Weights of a small transformer language model.
Size: 16 layers, width 256, vocabulary 1024, 31.8M parameters.
Architecture: biases on query, key and value, untied embeddings, local attention windows, shifted keys, value embeddings, hashed n-gram embeddings.
Training: a variant of Adam for these matrices, 630M tokens, 9975 steps.
Each number is 128 + 24 x the weight over its row's rms, rounded and kept within 0 to 255. Layers, rows and columns count from 0. Numbers have three digits each. The size before them is the row's rms in percent of the matrix's.

# layer 6 attention output (transposed), 256x256, rms 0.0891, rows 147-196, columns 64-127
096:101097168124070132164053100070140145152093142136145101095152124118106149131135136140125073157148129151067139141115151114159113113137111123114126109125162102175106125138130128122111126141110115
105:116155081132120136152091127184111132128094146114152132106096133105174129110106118113141132126108137094074143147130127080105148128109124116083119125135149106177124104110116111110144124134134167
113:128123114154157132112096111116196144149140112160188124147140100120145132114094105155065150095119137110130114147083104136114128133124105123162120153105136115112135132134101154134114109112147163
095:133134124111126144158157147163076105129100079143163143153127165124151116133156120149078123162121098081142127094137125127131093112170117126118122187112130117123102117118173103154118108124190121
101:136147108130111131119114118127136100163157125147140144144106123143140107124121153160147126139138134105117128156143056150107139134123131129115087207101095126145136091157171070139162135120172085
103:139142076101122124154153147149148123146144085156097135132143114119125138184123136151107135126142192149143117120146094151118170151116117151128116164146101104081121138113169115117165111103083123
092:107119141134113129149121157134138105155105103095101168121103121093136162130143124113168133086134116092146115119161123136153089128161132125068133161128136138133147140125162086118112121090152132
089:119159155132112127137139160120116098141123150146106101103110146143117036149145136152124077159114143080101189127134112114114123142109134144112083136125119140108105131146129108135135170136191080
100:116125164129075111094083100096141157091148147134160106127128150149164150108137135170144152121120105126118083080142126154089139118139104116129137107109136121145130158155111168108093149174164116
101:160090136115137143154133094127132094160166158117134124091133125146116144138129132146128112130147174131149128162107161108156092123107159128088158117136121164135124110140101136137133122126065118
099:093083185112144145146089103132170142144107066120164137082124112140095157120139113126130084119118110148154136129099151139145097103115135102117192112121147116107121164116132135121086140157117106
096:071132128136078139093077127098167157150096140153111164099123114112086131129126128131176115125125124144111116137168109127131138125085110135146108170113148141153162168171160133140120109135133106
096:178135090107161144162168113151108138095152143140111123114149142093134133083126098094130142125135104167135144123118158119155116117115101141165097098124153167132137139098095133139161136129124158
092:146117090103130138081164147160091128116174165123143150152143156136131112138158125092130160133097159147093150134114112141133128142170159158132071176101146161137147078098165081131144130145130150
093:119123139126077125112115135138113104135090058092101092164133129119155133098150123134165124118117093102154095089126143142144150124158134133107146128128138129157158148125179132111140095143162138
096:131101146097149110116138098118153121134161114137089113129153139121127145172129131102201110109120148156128120134130126153162108127127182115127130143127125125117144121128128076141108118083083132
096:173170128121099139134181117203098111077175182151076122117133152131131091160151096142115131136136138113121138118147110110120138117149162169130077144104075158090128120084136082111132145133163116
105:111124175141174122121138152137138133057138125160152088140116106127131101125115154143109122121118130104154114058111135129099160141136120133117118145142108126142084120106168134113107104135177176
103:096135141130093104138133089123134140126069109120091117116080117100079135144135129146154098170163172159110135112097146094142192145122169122156154132127147119139133121133149148132157084128078112
082:158123128140170150149139078145139151110174145117172127105112115131086120087065130128156119116119159133126130197093142127099145119077164151135151119151106149098133111094131136118144134114117139
092:149137131117126126193129103162144116132171158127126104080098118130103085110121164162140084137133162081134170160142125145139124122080136138113115097135104154130102136148132068073136147137170087
077:153125114127135142135150136137120117105170184117108121141156128166086097107145117136112122147142187137080186153130101078121170152060118168138091106161113168122124124123119154103164118153144162
090:093136157141104135122109122099156140171054099137110132112151089113078105127140104092135100122135110176119152119122149110136130148121126119129105126135173112138139134155144152159113143127113102
097:117121125140117117104082159116133165160077153132146137133122132139145112114099124133142190116110118112102116129142088116105113126155129112097106195156152129118120102152135118104121163127146134
091:159105099117184146139183115137122127113139104120124098131144154119133138098101113127163120129106163142100164125089136125143126122131117160131106091146128099169140132120126122120156136125119175
095:134142187134166116114136085084153115119153099147107104138127139139150121099071116132139136121135094129129127129176110108099157125136110113108121129131098103146145151118127130137122142099138147
091:103092166125092085115104165060132136129078125134123120117133148110114153148146124101082151122121100166141120076137125111131123144129107102119132144123197144121139156164124146112114118137100160
092:077113159117102129101069113096162110174112094129142126125126119120130191134141124145195116108126096114133075131119145165141120138132101132108172134149156058140123132167140136122101109150143069
097:109140119127127105124077109127184138164137128177144114125158104134142118134142141167092123111134141116093111125100096128107142111163135083109122106113077108115111134134097108107139146120150121
089:163128107128171143115154112154121127145232128118134148140147142143159166149110118147171151091102171118087117149091085148115108121144106117131119109127112092118127147103112097116110177101118118
102:110110141115111111086152116100151127090117143150150116160147137158138116148116145139120157111116126131140126119121127132133092161145163145127126193126117133175145093133123133148119081106108150
098:152101124129123108175111090090130137109081109142122096132120106125080143111087140102152123137140106159137135161132178125134162130094158079110150078157085118136146130127132153143155110098066150
088:086120145120154138132146136155158152107166102114147114159100150161146121147126135144183136106111160113141080077127145150120123174136081152148146101149113078141110127126138150110104145091147134
088:147147106119130120124178092125118077126218155164076113157153121117090142127131126118144112139133137151109142185104120124130148146085175127128085115137121146064126132111130108155120157094082087
092:142138101137086118162095127126106118165175196143096190148135137140100153121157147179121144112117146100101145160158081103117113156100088107136105132157158160075109097143110104107113126096166129
083:095179122131108128099117125154127113152157057115090145100107126082157154169127124112182110115109111125164096125128147167117131102160166142080152104094105090108120149115142108148106165102108081
096:153105102092142124123174084117083098097150180124112124131120112136085152115169154154134137133091139117114195140105138135164099110145159112137134135129135153111152097143111074133124082125079138
101:076137131145141149096116139126170103137113097140143140148122126157169112163174092133130114128130125115092115134126074142149118136116057134174116127131139078140148142142150115130121100135170121
086:078115112117110118107108139120122131173172119140127164154109106123135138142139166139108154088143139127137102102133093152132131166129102078135144156132163143119128112147140143132128092115107088
108:076147131140104107118132101092181124102130135114061134167132130155117122092134135149148114119133136152133137112138139107153165168103104110144116067149141118162107140165075178145082140098118151
100:134133093128153158090179144154137132111065133145136117131154119113087126149116127105123104141115107139142119149094165139129131099143178132136138169151102123113147136125151131160119107141071135
099:138079142140155118118149120189113162111100155115166096125129133152124078102131098118105124131114149121124117126099176127114156115139154119163146168160123146137141097148133150110114129148106142
092:087141142151158110068100137104171137124084113120160132125103118104126159129113124099149128098089117148111132128082111135115131135100097111138157098144165085131146159141132126104109122140140138
093:118109110126132100108142123114149116100028119126124111162074117119136180121145115133110135138131106105140109126117120128140139134105117134141149165175152096122168127154142115119134050129105140
084:102132100132145125100132179158118141152140085092110175103073156116175134106163131136124120127107134073130125091129111140131137129142130108137154151102128114124088102121096115134127130114143134
088:103099127108134094158152133105137123158075075149129105116098157118145122147151178133154107174140119084140145090145134157142132121139133126103133121147101102144080122144121111164161129125118089
082:118096132139142131105089149142117118138069110103136140165110122112156168087124116152119146115130082076124122111144109130140097120157095095113115184135169120173140118150146098124097092143174168
086:122082112116191144118140144130110127123157135113176145143130150171131132087138131107138138130113155156118136112134128127137115129115058111176173102153180141147120133133108168129151134139142152
100:114102149139145116150148139150140110060104131120149087150135104145101137144164104118087125166142117136111144157073131117152135145102152119166123136140122134127158144089150130089106096136098163
096:100084154130165110133129153102145112137110102144154129156153114135142133142152109069125130139157132178081122092109103102151145140117112094130144123136105107163124108127141187153182110151096128
# layer 6 attention value, 256x256, rms 0.0837, rows 148-197, columns 64-127
104:124117107071134141139130125151090172138136116109103148126080144174156137101105130132128119100130117066128109078151149126131173137142103086119129123156152169145088147154138130111191088128150159
119:114131108181177125116120110107129135122135150129128104187164108134155110111099086143132128134128129176124124133133094126095136120149148144134105117131215136111156132137109099127123097156141146
094:134095116130124156096140101150092119132138137137147138126095132117135195130127109179126152156108130126115148145134120122108133171131104103115098150086110148116159142052124183131124149127141151
102:154153113116166147097116115086151089160159102114119134102168112122160143119127082132137170107128130067130100123109153139111144127123158155139113153184147131099143110118107150101126138107176062
102:128128091092169150149140151139124133103135144131096123138106122122158210144156114174133158095113136122116093152158133146148119185116151096136130128091113113121127177118124122154127164097101110
096:140104126142120127150132123118100138195126102126140151110059155118123162153116137101149136098147128101115158115094156119162167082137089123119166109107120131144115095150145142144144129119116120
089:157144131088138110125148124108120103097118108136119114099117139122123075140158140165091173166128119113136161119143097133136148122112062144129136155125157121137124154089162115119089171120125142
098:118163153157118085113117137108121115153111137154122140156161097146123094121127136090109118128131132178125152125146103130125145095142145115151125084135105090109127114103128186131097148148158119
099:098115130117138115160105105126178140133151169130161112132064147134124122119134105120166091138121146126142093143149118120133086158133151148112129135105172192171087100165119111108131120106117113
100:127085099131101162111120116130123131144105126121136085090180203114119142147118135104165091129135139168144187107103098113124068080114101127120149135128137163126173128141138150152084154139117138
097:144067139071123142127106136101120098150122122103131105076157159126144147111117152097130120103155123091132144100152163121139173070131129127119180125115130099116125116200098120142149141112154109
098:108117111118135138156121138146143188093155095121159103091079140090129124165120188204110141127131114157124121129114142139103136112137107121127113140135162132142155162130131165129155131135127147
089:146126132153134146128102121156150151172171129126137111153097111101154135146133087133152142095129126097094151126071143131099135181148143148113143107114088086124129127132098136128131071120157096
094:130122104137087092164123135127075164157124126148137124153124124123097150080118159119155122135112148115124146090126174125125160157130119132119144120113063143144116105082136152109121112081080135
092:176131140087104109169108109131143103110123144095136118129139182094136142186146130106183111089128128117134122148138146134152121138138193150117163124118109145142112052167120079120089106107120104
096:132152131098159132153124148157158115126150122111126129097057126101155119178175126176099175126123132065112142158086120137123135143131107125108108167131148135120139148084143157100136176077126150
107:117134153123153091110160136084155137126118156119115101128138108138136080151168103115131145119115120118122170100096120125116146143163076084138129143160130096110166122083141151131125162125162182
104:129144122109125146182111109130131125089099151136085160146127131123126113126133141099117115150124139141122087105144186130165116097114160143136138132114174158145117124142115065116123112153121079
082:128120105124117119106113120137155134097134159135132072121163123139140075117127142117132129133136099136155091123103125131116113137103129135126138143163150134105172114144121145089128127159127130
094:119146106102105135167144124092142121114136142133134120080125115109151068119153138149150148118137137121134139122134128120161120143081106171128125154151181150143140137135160140103077160117107088
074:114132093094132117149129178135134110081170130145052093110146124133136104160174096162084173104132122104114120113102085124137166174094125145131147153167124124128137172151128104133175117142142133
093:158173123103113140114119135119123135120094091123101109121148152109087142118097173108094153167121128159131110129130154125094099099140125117092132130151118107171143140166113061183120132132116124
096:142137119125149119089125164120117104171124138133102152186133117176130137099119121073076131103139130121130123137195134114115139162123161125139088141154101068103090106156128132153130090159136119
089:090139073135107127158158150117114145115132138143129119184160157088145140148132122160172126092119133129131103119130108122141117116124122167139121100182149105135137162152124140130130126122119110
098:162118104120178110092137170102145085134134124135089099120126165136154132120117135123072145120132108103124097124126135139097150073125127111138115109198109127107164113117113127143163134103125161
087:135090144116132091136138160117091148125106116140097140123098145107109097132128144127089121134127145181111156146155124117105127083135155089147138113065116081122115146132129084169133119139140159
092:108156154135093164137096103068117098155102122118124146123172136139107112116116125087188098138120145141144117177176130126123116083131129119128159127108131111128138101148158152152089140141139095
094:160138120141140120150142148125132117121117103125123142147156096179128125125107085146099121102110146110122124092140108125157156140124150102131145117176214138109135144087140104152086131100120138
084:123165122141116145120121108141131061159159153125144137184182124112149169125150101094160107048123119123147108154146060128150114119132150139127126115131149107123133121140137142142086127099142074
102:118119141144122130092107104111162109179121130106158109169106116122132098131119121098140120140147130093119121169100150136104103113144175164133116123130139144116114102155134144100141104158125162
095:129128103123116089162149163114128200074116108131125129115134176140118159145108155131120143151126129166139099093116161126140137130139141128126129119198093134146115142152090095110142102090121116
086:147162154141127109105098117133131106161142161116131151147122093137129186171137122119146116104090131134127148115136157129129127130124075090138192102104096086135139115154153153150145111082123181
084:137168121109125101133115126111149124065171124131100114115145164107147134137165161132140141127129138121131077184095120146140102182126173132102056166132148119103133129133143112128095138090113108
090:134148138163119112143102134118101097131173133149067189115094099135147113126150108122081125135118132163128142178148112121130165157120161106123142138123148114111099152134129131131132116137137122
086:132137137131086135104139127106125155160120122131168119125136157112122196111110154078201124103128130108137121104121130131150101140151122129105116113086093120128132106102135151134097159095097094
095:121116116184111145127132062151151110094157132117142151146105105083095086129124137090133106151124152116132130128079124117166113140154158181133131088154121164140125112133109136114110100114118125
104:140136152118172176104099099149100060120124137108117133112133102162150167125112082161126140132136135096109114155135126128101167098092104100133160106109151148113189095111143107164129115106148124
082:138114162114162135076096089131131134127135131128125153079121083147132130071151138117107079123108128145116134149140153149115108119129140072133169125092124129105117141103140127135084127131136096
105:148178099153141094118097152098165135113126115132067158106127148129132140146108145097125098130126150139113122132143187132138131097109121124136124084206180132120107150192143092170169114142103164
096:128105117137146156114132104148156165112110139095153086134168148114126166125098152136163134148138125103134116171148124128126089156137107112120109141117102142119142129165108152127154174127109184
098:133106131119158074154092108168144093128102197105139109138134108149119088132134132115108105144111134119137149121143121123132106187123118125127111156120095129152086093162145147095133116171130181
091:130122147141097141091135104101068100124092135118128135142180116154128123104075140101165089113159118141140131118131119107115151074127086092159139093132156078095146110159161096153135105134137148
092:125141112158134145141119113153080111081107139108084165150089079111126125121107152113155128157147149146117118175151158124145139137098164120148087109139132164124141123116156130125148104186114122
081:108103116142132125074143091127112122164129147134117188091130111114125133145151161095145103121121146126132183085110109126181111123127089142144116144113137173105121157102156178123136149160138132
101:126136114153130163141173143097140142145103108142129172170074158126127108158135130130172136140115135105118132119154153139160092103123127153134148122146133142154096158106143146131133130121131075
080:151090133154147155066152109135046102182135117115119138151141115128105155060108122121084121104118129146116144114156148119133175101123118086146125106127114149140142107107140165134169097152140157
086:109114111110144122131115109153129111113158147121139136087140096161134126152115115143131102120116121164122168134127120127106130107132115105154166108133106130129128157148127148143141102169165152
102:118091132144121132148106114182107123111121143103098111194162164132138152162157106133154145137154137132117133143059101115155122162089159133122060168128159149108144107143141123108122096140137114
096:126094148101165141148132128144098139187119099125096159161154119171109132143145104130138119102133129093123121125104097136140120119154172132119151132129131108131116128131131114157101101102154104
089:152134148147137135129116143155116105176162132116117099138125131139100204103107091161138149106130136103125133092104118116142153174120092145136145145153080135138146115133103177130198116082114144